config = dict(
    positions='learned',
    bias='all',
    beta1=0.95,
    beta2=0.98,
    decay_fraction=1.0,
    train_tokens=166600000,
)
Each number is 200 + 20 x the weight over the matrix's rms, rounded and kept within 0 to 999. Layers, rows and columns count from 0.

# q: layer 2 attention query, 256x256, rms 0.0726, rows 48-60, columns 128-255
# k: layer 2 attention key, 256x256, rms 0.0725, rows 48-59, columns 128-255
q48,202,219,189,167,189,201,194,186,203,208,200,215,199,199,233,219,214,206,190,217,179,207,214,185,221,223,223,203,217,196,200,147,208,181,205,180,195,214,190,200,184,202,218,189,205,209,195,208,211,208,171,167,207,226,210,195,202,210,203,186,163,180,248,178,212,219,207,213,191,193,202,215,229,221,209,208,224,213,223,229,197,196,156,222,201,214,220,184,217,183,188,202,180,205,221,183,236,183,193,223,202,207,201,179,237,197,204,153,158,192,231,205,222,194,233,215,219,200,233,217,193,204,211,173,176,203,200,196
k48,180,196,209,198,202,180,214,213,201,183,198,177,206,192,206,227,182,199,195,168,234,210,181,217,201,199,200,187,174,226,185,244,248,173,213,207,179,232,193,207,194,242,184,172,209,193,215,185,203,209,202,199,168,229,184,193,209,220,159,204,196,206,200,218,182,183,208,216,210,206,188,172,209,182,228,196,210,201,169,195,161,218,205,197,204,214,188,189,210,211,215,211,218,177,206,223,188,181,195,177,199,175,178,197,207,207,191,208,216,175,169,180,220,184,185,214,207,234,215,181,204,217,204,200,198,173,190,207
q49,176,211,211,185,202,189,212,212,212,204,233,206,166,194,210,194,172,200,187,206,154,197,193,221,203,193,217,199,186,207,189,165,207,205,212,204,246,215,193,219,187,210,210,185,191,189,211,198,221,209,203,222,206,157,233,212,197,211,181,152,193,208,172,210,204,211,204,225,203,219,229,213,195,220,165,189,158,197,186,209,218,207,214,219,204,194,188,231,218,184,186,174,180,219,205,174,206,239,173,178,214,212,231,196,169,197,224,222,151,216,189,213,200,203,211,184,175,209,194,209,225,182,203,207,194,229,214,181
k49,189,194,234,216,198,229,217,209,228,217,204,215,189,176,212,209,205,206,208,196,208,203,172,219,213,194,208,174,211,194,212,210,195,195,200,213,170,174,192,188,152,198,178,176,238,264,190,189,214,237,230,204,172,182,225,208,224,172,187,219,215,203,194,208,188,207,224,190,208,179,180,193,213,223,195,185,212,193,216,200,205,172,192,220,159,182,207,202,179,193,168,200,219,188,189,189,192,229,206,226,191,209,199,202,207,166,184,224,201,181,171,216,189,199,212,233,204,203,173,166,203,192,189,218,222,167,174,178
q50,179,213,196,222,205,183,195,201,183,207,179,188,201,216,194,196,204,200,212,165,175,186,197,215,217,170,158,205,198,218,170,161,178,205,215,220,175,227,186,187,207,220,178,215,205,214,195,204,185,189,197,201,228,212,218,205,197,229,175,202,201,242,199,199,212,178,176,206,202,205,214,180,202,207,200,160,203,190,182,195,209,218,214,226,193,194,208,205,183,195,168,207,191,214,239,218,196,200,200,224,187,197,186,201,187,228,224,214,220,217,217,145,233,227,199,224,231,178,199,202,189,213,188,193,196,167,192,207
k50,198,161,211,180,211,202,186,214,185,185,191,225,195,171,204,199,190,213,160,209,211,189,166,212,197,241,202,225,185,154,179,180,224,198,211,169,228,234,177,216,211,191,209,193,198,228,190,183,185,211,203,188,218,206,153,171,225,211,197,197,192,192,218,235,222,185,213,196,149,194,202,199,200,182,168,251,216,217,190,189,216,213,206,157,193,186,189,186,212,166,242,185,228,153,219,184,243,200,196,193,195,232,190,202,205,190,203,212,169,206,197,210,195,245,203,162,216,142,235,210,203,196,222,182,202,231,201,181
q51,171,199,201,179,187,225,152,221,206,186,214,185,195,214,185,168,175,215,195,223,207,219,185,187,230,197,188,170,185,218,184,211,201,183,208,213,159,216,142,210,183,215,211,186,211,255,217,208,219,236,185,216,200,243,180,207,210,228,158,209,193,166,205,197,198,189,198,175,221,179,206,193,171,167,216,201,196,183,213,179,199,196,230,232,222,184,178,197,234,224,177,206,227,217,178,189,202,222,201,218,206,192,214,216,164,160,174,207,182,179,178,176,177,201,167,185,201,236,186,198,212,217,204,179,180,160,171,192
k51,224,231,203,231,191,196,238,212,197,181,201,185,189,155,195,201,198,166,208,208,192,189,190,199,204,207,194,192,215,166,180,203,233,214,198,185,179,214,175,210,176,232,196,215,177,206,186,189,208,203,208,186,186,191,187,185,200,220,203,199,200,171,224,166,175,198,209,195,207,211,221,240,192,197,216,191,180,179,201,231,183,241,182,167,216,193,198,198,170,181,195,227,191,219,229,177,200,176,221,204,210,193,214,164,212,206,201,177,199,194,195,208,202,187,186,221,192,203,210,181,162,221,237,156,203,212,210,194
q52,202,221,217,206,193,202,231,228,185,206,208,159,212,201,211,240,213,186,201,215,201,172,203,199,206,216,201,173,234,221,220,187,178,200,186,193,224,229,208,174,169,213,234,187,181,173,195,203,198,231,220,172,173,221,214,187,202,182,213,201,195,204,163,192,195,166,188,229,210,213,199,216,214,197,191,155,194,222,214,202,210,170,191,171,197,173,166,213,184,227,236,185,176,207,202,222,202,185,229,212,192,219,193,207,211,226,181,205,214,176,215,215,212,207,191,219,201,200,213,178,174,210,186,209,210,221,208,202
k52,225,203,200,193,184,191,200,176,220,190,220,224,205,211,199,202,194,219,218,233,212,217,184,216,252,186,196,164,233,162,176,169,221,233,192,209,191,200,223,178,215,204,176,155,234,227,249,193,206,225,207,198,208,172,207,216,225,176,183,185,221,216,230,223,215,181,218,190,213,193,214,177,215,184,180,220,216,172,174,191,204,178,196,210,197,236,217,189,212,202,188,179,193,230,188,264,173,201,196,205,204,197,190,191,187,227,211,221,184,228,232,212,170,158,181,221,201,165,182,231,198,208,193,219,214,212,218,195
q53,183,189,197,221,211,203,199,184,204,190,195,220,207,213,155,202,224,194,200,208,171,165,194,188,222,211,173,218,187,174,202,206,207,193,183,170,224,217,185,203,194,195,197,190,192,180,165,197,202,200,153,170,200,196,188,227,187,230,229,216,204,207,171,186,196,205,206,216,206,166,206,214,228,227,198,169,165,192,171,189,217,177,181,195,214,187,213,206,209,262,194,223,197,204,198,214,198,179,173,217,209,167,190,202,211,203,230,233,199,200,181,206,182,219,221,192,219,250,188,211,196,205,193,164,213,216,173,192
k53,167,228,172,214,219,205,198,193,175,214,217,177,202,179,201,209,205,214,215,197,189,164,210,172,216,177,191,208,202,176,197,205,191,173,189,200,176,218,214,188,231,181,210,195,215,181,178,189,233,222,201,179,196,169,216,186,199,186,212,192,178,208,215,207,198,227,167,219,208,197,223,205,193,225,199,200,188,210,193,179,220,197,208,203,180,217,207,180,212,185,218,218,192,171,216,237,176,175,173,187,201,216,194,173,204,230,177,178,218,220,205,199,169,214,189,219,170,207,234,214,201,213,217,218,248,177,196,191
q54,214,196,182,198,196,235,189,224,201,191,211,222,176,152,203,175,224,190,197,216,191,231,180,214,214,193,214,223,203,233,207,200,200,177,199,199,203,140,206,220,215,186,190,182,185,208,175,185,203,223,211,196,213,199,192,168,194,201,198,196,209,185,225,204,205,206,181,181,217,207,169,174,238,204,182,211,181,195,201,201,198,213,194,191,212,198,186,186,204,188,200,231,197,179,194,194,231,212,167,193,174,219,168,217,209,204,204,220,195,223,187,214,191,195,208,181,169,169,173,182,215,189,211,224,204,195,242,194
k54,193,191,183,202,202,209,216,204,205,227,188,171,236,223,197,207,231,201,242,211,224,201,203,154,197,229,167,210,220,228,174,198,225,203,192,212,209,186,215,212,210,200,196,184,206,225,191,210,199,217,223,233,181,230,233,184,207,192,189,220,217,195,167,202,212,212,232,185,189,210,180,223,233,183,209,210,228,178,218,192,183,188,207,191,193,203,191,194,177,217,200,186,222,199,207,222,175,196,219,194,207,212,209,205,248,193,185,197,235,177,206,158,211,215,210,186,200,201,199,172,175,204,202,223,207,162,205,194
q55,229,194,202,194,192,172,207,199,170,192,185,211,217,205,207,196,207,187,200,235,162,187,207,196,198,207,173,210,180,185,185,201,187,226,186,208,217,190,237,195,162,207,230,185,221,191,186,211,145,196,196,204,200,190,180,216,233,209,261,212,174,206,205,189,188,211,190,235,185,200,189,180,210,208,202,205,202,185,186,237,185,217,220,201,206,179,212,211,190,245,209,174,203,189,186,204,198,209,167,210,190,205,233,214,196,200,193,182,221,168,206,178,197,198,215,189,183,186,197,209,172,173,194,219,184,201,224,204
k55,199,228,204,190,211,189,207,198,207,231,223,236,194,202,198,204,161,196,183,196,213,185,217,204,207,206,213,208,223,195,214,203,177,208,203,194,196,214,209,227,192,177,182,203,212,185,214,214,193,206,214,202,155,197,176,214,185,175,194,193,203,200,189,184,226,225,184,201,200,173,200,215,206,225,194,218,214,200,188,147,174,206,199,198,201,216,181,220,183,216,208,211,184,190,161,162,211,209,216,169,211,191,217,199,186,190,180,201,161,168,180,204,195,210,227,232,211,199,203,226,213,198,219,170,193,182,212,152
q56,205,210,156,216,199,208,208,228,208,229,209,169,217,209,193,183,188,191,158,171,192,236,199,199,175,193,203,172,177,231,216,211,186,216,212,235,239,178,196,236,198,223,191,226,205,181,236,206,192,189,244,221,197,234,164,201,205,163,226,224,214,199,222,181,197,224,179,208,194,243,168,163,181,206,212,216,212,205,203,203,152,221,165,188,212,183,181,208,171,207,200,206,191,188,199,177,211,219,194,235,208,189,177,215,211,199,229,199,167,199,194,194,209,232,233,224,212,172,188,222,184,213,218,197,181,170,258,176
k56,223,253,237,186,210,191,195,201,208,212,194,218,223,187,186,190,177,205,221,186,209,210,218,174,189,212,215,217,234,185,209,218,191,204,207,245,213,177,182,201,206,208,215,229,217,204,199,191,213,184,186,185,207,192,194,191,198,140,210,208,223,198,182,204,214,239,202,224,202,182,196,227,207,192,214,238,215,189,181,194,184,223,204,221,199,196,227,216,161,243,179,177,211,221,168,196,231,173,178,167,162,212,174,219,198,198,170,169,222,187,197,198,217,167,190,177,212,247,204,185,204,176,192,217,224,184,200,162
q57,198,193,193,176,167,195,199,209,204,205,200,159,190,171,193,192,208,175,216,185,213,181,209,181,202,170,195,169,191,196,185,212,207,212,203,191,189,221,179,178,213,197,183,207,163,191,236,181,208,197,197,197,183,191,193,193,176,197,225,181,202,171,202,209,189,203,171,212,197,197,217,165,190,211,199,208,215,231,214,207,217,199,186,214,196,190,201,210,192,174,223,196,205,207,220,203,193,189,230,214,209,205,163,204,200,253,178,208,222,192,191,202,177,177,216,205,211,213,208,222,194,222,206,203,210,210,219,233
k57,212,223,215,242,198,218,208,205,225,193,183,176,210,179,186,204,211,182,203,210,187,203,209,184,209,172,163,194,201,206,196,186,215,220,164,234,214,202,197,196,205,176,197,193,192,188,176,207,186,162,214,170,209,207,202,190,198,189,175,230,201,190,194,190,182,219,225,206,170,196,200,219,223,195,246,173,221,187,191,184,196,193,208,230,188,168,173,159,213,217,189,209,228,191,200,204,207,183,204,201,238,210,178,181,233,185,188,205,190,193,203,220,196,210,215,187,238,182,218,197,192,259,187,192,187,217,171,226
q58,210,226,185,185,174,187,187,189,212,214,230,205,211,186,171,151,185,173,223,198,197,210,191,190,221,185,208,217,197,216,203,201,190,205,249,187,193,218,168,195,218,203,195,194,216,212,214,202,212,184,220,211,176,199,193,198,181,185,232,251,173,194,191,223,178,203,173,205,211,201,214,208,186,215,226,210,220,191,195,190,188,209,201,178,192,205,166,213,225,198,198,240,182,197,242,187,194,200,218,223,200,206,231,228,216,215,214,217,237,180,216,208,208,209,179,179,210,234,226,218,198,222,208,210,180,182,215,195
k58,210,221,221,220,206,211,222,220,205,201,166,220,193,180,212,242,195,212,221,199,232,204,234,210,204,203,206,190,218,194,205,174,205,163,169,220,208,215,203,188,179,231,240,186,193,194,198,192,212,221,164,203,199,198,174,200,168,179,189,229,149,189,173,227,220,178,212,201,237,162,162,199,208,167,212,201,207,213,199,198,204,206,199,191,200,177,232,158,175,179,179,206,230,183,198,186,211,170,173,214,204,181,182,169,207,178,199,175,212,229,197,245,189,222,218,221,231,206,213,195,190,195,192,196,232,200,231,195
q59,207,184,176,198,216,196,188,182,198,247,182,186,230,189,204,220,181,208,190,223,182,222,175,191,219,205,198,200,189,207,184,214,235,227,186,198,192,162,192,172,225,173,213,212,186,219,188,226,221,195,210,186,177,190,146,205,212,192,211,182,212,208,206,219,221,230,196,196,194,188,181,207,177,220,200,198,187,199,203,207,175,212,185,207,204,239,220,208,207,170,200,184,186,169,216,218,209,210,200,209,197,201,192,190,172,204,208,242,193,224,215,196,185,187,187,201,201,206,158,199,191,184,180,221,226,197,206,180
k59,187,205,203,205,183,182,166,195,188,228,220,230,172,192,184,201,213,210,203,191,205,205,177,201,181,203,193,225,189,170,213,191,150,213,194,198,186,197,198,155,190,186,204,197,219,220,178,185,197,165,213,201,201,181,201,208,206,175,196,188,193,206,223,192,170,170,180,187,232,225,217,198,198,195,181,175,188,194,189,195,200,222,233,203,217,204,204,190,211,202,189,202,137,185,208,237,193,185,177,171,201,230,226,225,217,200,224,213,188,158,190,192,188,167,203,186,184,217,200,204,211,210,189,173,242,211,175,216
q60,181,196,201,205,227,192,208,228,179,207,216,219,216,181,219,209,192,210,199,199,230,191,202,199,178,217,217,210,193,173,186,215,161,169,185,189,206,171,231,200,210,192,204,184,174,173,193,194,177,213,212,201,183,189,189,186,186,208,189,158,200,206,241,181,198,201,204,231,221,204,209,172,213,210,212,205,176,206,215,198,183,206,182,209,228,194,171,203,201,181,186,175,219,184,192,181,219,207,200,225,201,218,193,203,192,183,208,187,182,164,200,208,179,203,204,197,211,203,199,199,179,224,217,210,208,199,171,169